From a checkpoint of a small transformer trained on Wikipedia: rotary positions.
Each number is 200 + 20 x the weight over its row's rms, rounded and kept within 0 to 999. Layers, rows and columns count from 0. The size before them is the row's rms in percent of the matrix's.

# layer 4 MLP up, 896x224, rms 0.16, rows 114-138, columns 56-111
128,207,170,190,217,198,188,178,211,239,174,208,239,185,205,183,148,209,225,221,223,195,214,210,228,200,222,217,174,160,214,219,229,174,213,228,215,216,178,225,209,229,223,196,192,192,211,213,222,193,229,188,196,198,205,216,181
106,196,202,214,213,228,197,195,182,198,212,214,212,173,218,180,218,210,187,187,198,206,182,191,201,208,226,217,181,216,198,186,223,146,177,190,150,215,216,209,203,210,199,225,194,222,212,224,161,194,216,186,225,151,197,184,199
120,257,247,202,206,189,210,185,200,185,167,192,245,219,217,209,191,213,244,185,167,227,210,212,210,202,206,191,197,204,201,223,187,189,229,192,214,216,250,212,187,206,194,221,180,221,212,184,199,195,222,229,186,210,209,221,185
102,194,181,193,220,234,195,210,181,165,165,201,168,214,202,216,237,205,225,207,183,197,197,197,187,235,219,201,182,186,218,220,219,231,198,209,216,182,181,229,198,194,189,221,242,209,208,181,184,226,175,195,190,163,225,205,197
091,219,214,208,175,193,233,171,185,189,229,226,210,217,235,192,191,182,181,194,193,253,165,176,189,162,166,188,185,178,178,219,207,182,189,213,186,175,191,178,122,179,224,137,158,208,220,220,213,187,204,202,224,199,205,244,210
103,234,202,202,201,189,190,183,212,162,203,196,212,182,217,193,251,177,162,202,205,200,204,196,190,222,229,192,205,185,196,201,193,204,175,206,200,220,163,210,184,241,157,181,193,199,196,219,195,168,182,174,203,195,191,217,227
102,219,196,197,197,162,195,201,210,201,215,190,217,201,212,217,202,218,185,195,192,194,215,223,210,198,213,198,200,193,203,137,193,196,154,183,188,206,212,160,221,194,158,225,193,207,169,191,205,201,217,204,210,187,174,202,198
107,227,199,234,210,198,204,202,214,247,213,216,169,226,227,183,200,209,213,181,234,217,217,199,213,170,219,192,193,198,204,191,206,213,214,218,212,217,210,226,192,206,208,180,233,244,192,199,211,182,201,218,169,202,212,185,187
116,199,191,150,228,228,192,219,184,196,213,186,214,198,208,203,162,196,227,191,202,187,206,182,220,187,205,204,185,213,195,207,201,239,191,183,239,194,223,209,176,217,218,204,171,244,209,206,201,198,201,200,203,210,171,171,212
097,210,179,196,193,237,193,183,204,223,172,189,174,177,165,167,194,185,198,195,200,215,217,187,199,166,198,181,222,205,229,209,184,182,178,200,216,167,164,217,202,195,220,207,197,212,201,204,166,174,191,166,198,228,204,201,211
109,236,206,237,194,206,223,226,196,189,196,180,186,195,204,208,198,160,217,191,184,197,206,213,165,195,197,181,179,211,198,196,206,208,171,229,228,201,158,230,213,212,210,164,207,230,205,196,212,220,218,232,200,193,179,152,215
093,186,187,205,256,198,231,164,194,178,204,207,189,194,198,202,189,172,198,211,217,173,194,201,218,211,188,205,217,166,203,217,160,138,199,206,197,196,201,187,197,184,214,198,173,201,199,192,203,203,211,169,216,180,188,154,173
110,162,201,196,217,219,204,199,198,202,207,205,194,182,195,216,192,181,203,209,183,232,216,216,192,182,220,199,174,175,219,160,224,204,175,184,221,205,184,230,190,222,204,170,209,225,204,205,98,199,210,207,187,219,200,184,234
024,226,199,193,159,208,211,231,235,196,227,186,247,211,178,210,199,213,227,199,203,191,219,219,199,173,225,172,206,200,217,188,183,162,179,231,163,191,230,205,213,233,178,188,184,212,200,218,223,202,188,174,208,215,224,222,202
104,225,209,194,196,200,208,172,191,190,188,281,201,176,203,207,207,237,173,220,216,183,205,201,201,212,193,189,216,193,223,204,198,212,195,233,221,175,216,194,204,226,233,216,227,184,217,242,215,191,175,205,184,221,200,198,181
113,207,189,216,162,192,194,205,203,200,162,202,206,202,182,205,220,165,204,208,186,189,206,229,176,192,213,221,215,178,232,223,193,196,196,212,176,240,179,200,191,199,196,225,186,207,197,216,203,215,227,175,169,208,196,164,180
073,208,188,184,193,195,226,233,204,190,200,165,215,177,185,192,260,183,183,222,211,153,202,204,182,182,190,210,211,259,208,201,189,183,213,181,208,175,203,211,194,197,194,193,217,196,204,229,196,264,224,175,215,218,194,205,199
113,200,225,182,213,169,240,199,223,168,198,203,194,189,223,189,209,197,199,215,186,208,213,199,228,225,213,188,211,188,174,224,207,200,193,206,189,165,199,217,195,199,239,210,193,170,229,211,204,204,207,179,224,177,213,187,212
114,212,190,204,213,233,213,194,244,194,224,214,228,214,187,195,212,196,217,160,194,153,192,211,193,184,207,183,190,180,187,160,193,173,202,203,206,206,169,211,228,213,209,216,211,223,197,214,207,180,217,231,197,190,173,194,176
104,232,195,184,209,217,208,180,199,178,198,236,214,179,179,228,194,184,183,248,169,201,199,231,211,194,208,210,176,193,175,192,169,217,202,209,184,151,208,255,220,200,220,191,220,176,190,206,207,162,202,167,173,192,197,171,269
090,192,179,205,178,228,173,208,221,223,182,224,219,193,191,166,216,222,200,216,201,201,208,196,228,199,193,185,183,184,211,171,232,212,178,212,160,195,173,182,194,180,183,206,189,215,202,221,215,210,233,186,197,214,219,198,199
204,192,178,226,194,202,182,306,205,221,224,184,172,178,215,238,182,166,183,170,200,220,214,219,215,218,206,211,206,206,205,210,200,199,202,239,166,222,203,195,198,179,221,194,234,185,194,212,205,201,220,184,218,195,188,171,183
097,183,188,191,200,201,182,217,234,221,192,212,213,214,182,186,184,217,199,174,199,219,210,212,198,176,178,195,237,204,202,193,195,184,185,157,205,148,170,187,220,182,137,218,193,210,221,205,217,196,193,217,178,187,225,185,193
120,197,165,219,195,221,227,193,197,184,206,207,202,214,220,208,180,181,186,194,190,199,180,187,200,186,188,228,183,189,180,144,195,212,196,212,191,226,175,231,165,237,217,219,205,169,210,215,215,202,213,191,192,222,198,195,230
119,226,208,184,213,215,190,192,229,236,206,199,209,186,193,230,214,209,199,205,216,217,212,182,193,207,173,169,223,204,212,222,192,220,186,177,185,164,200,173,185,218,192,130,195,219,211,220,180,222,211,206,195,200,179,224,170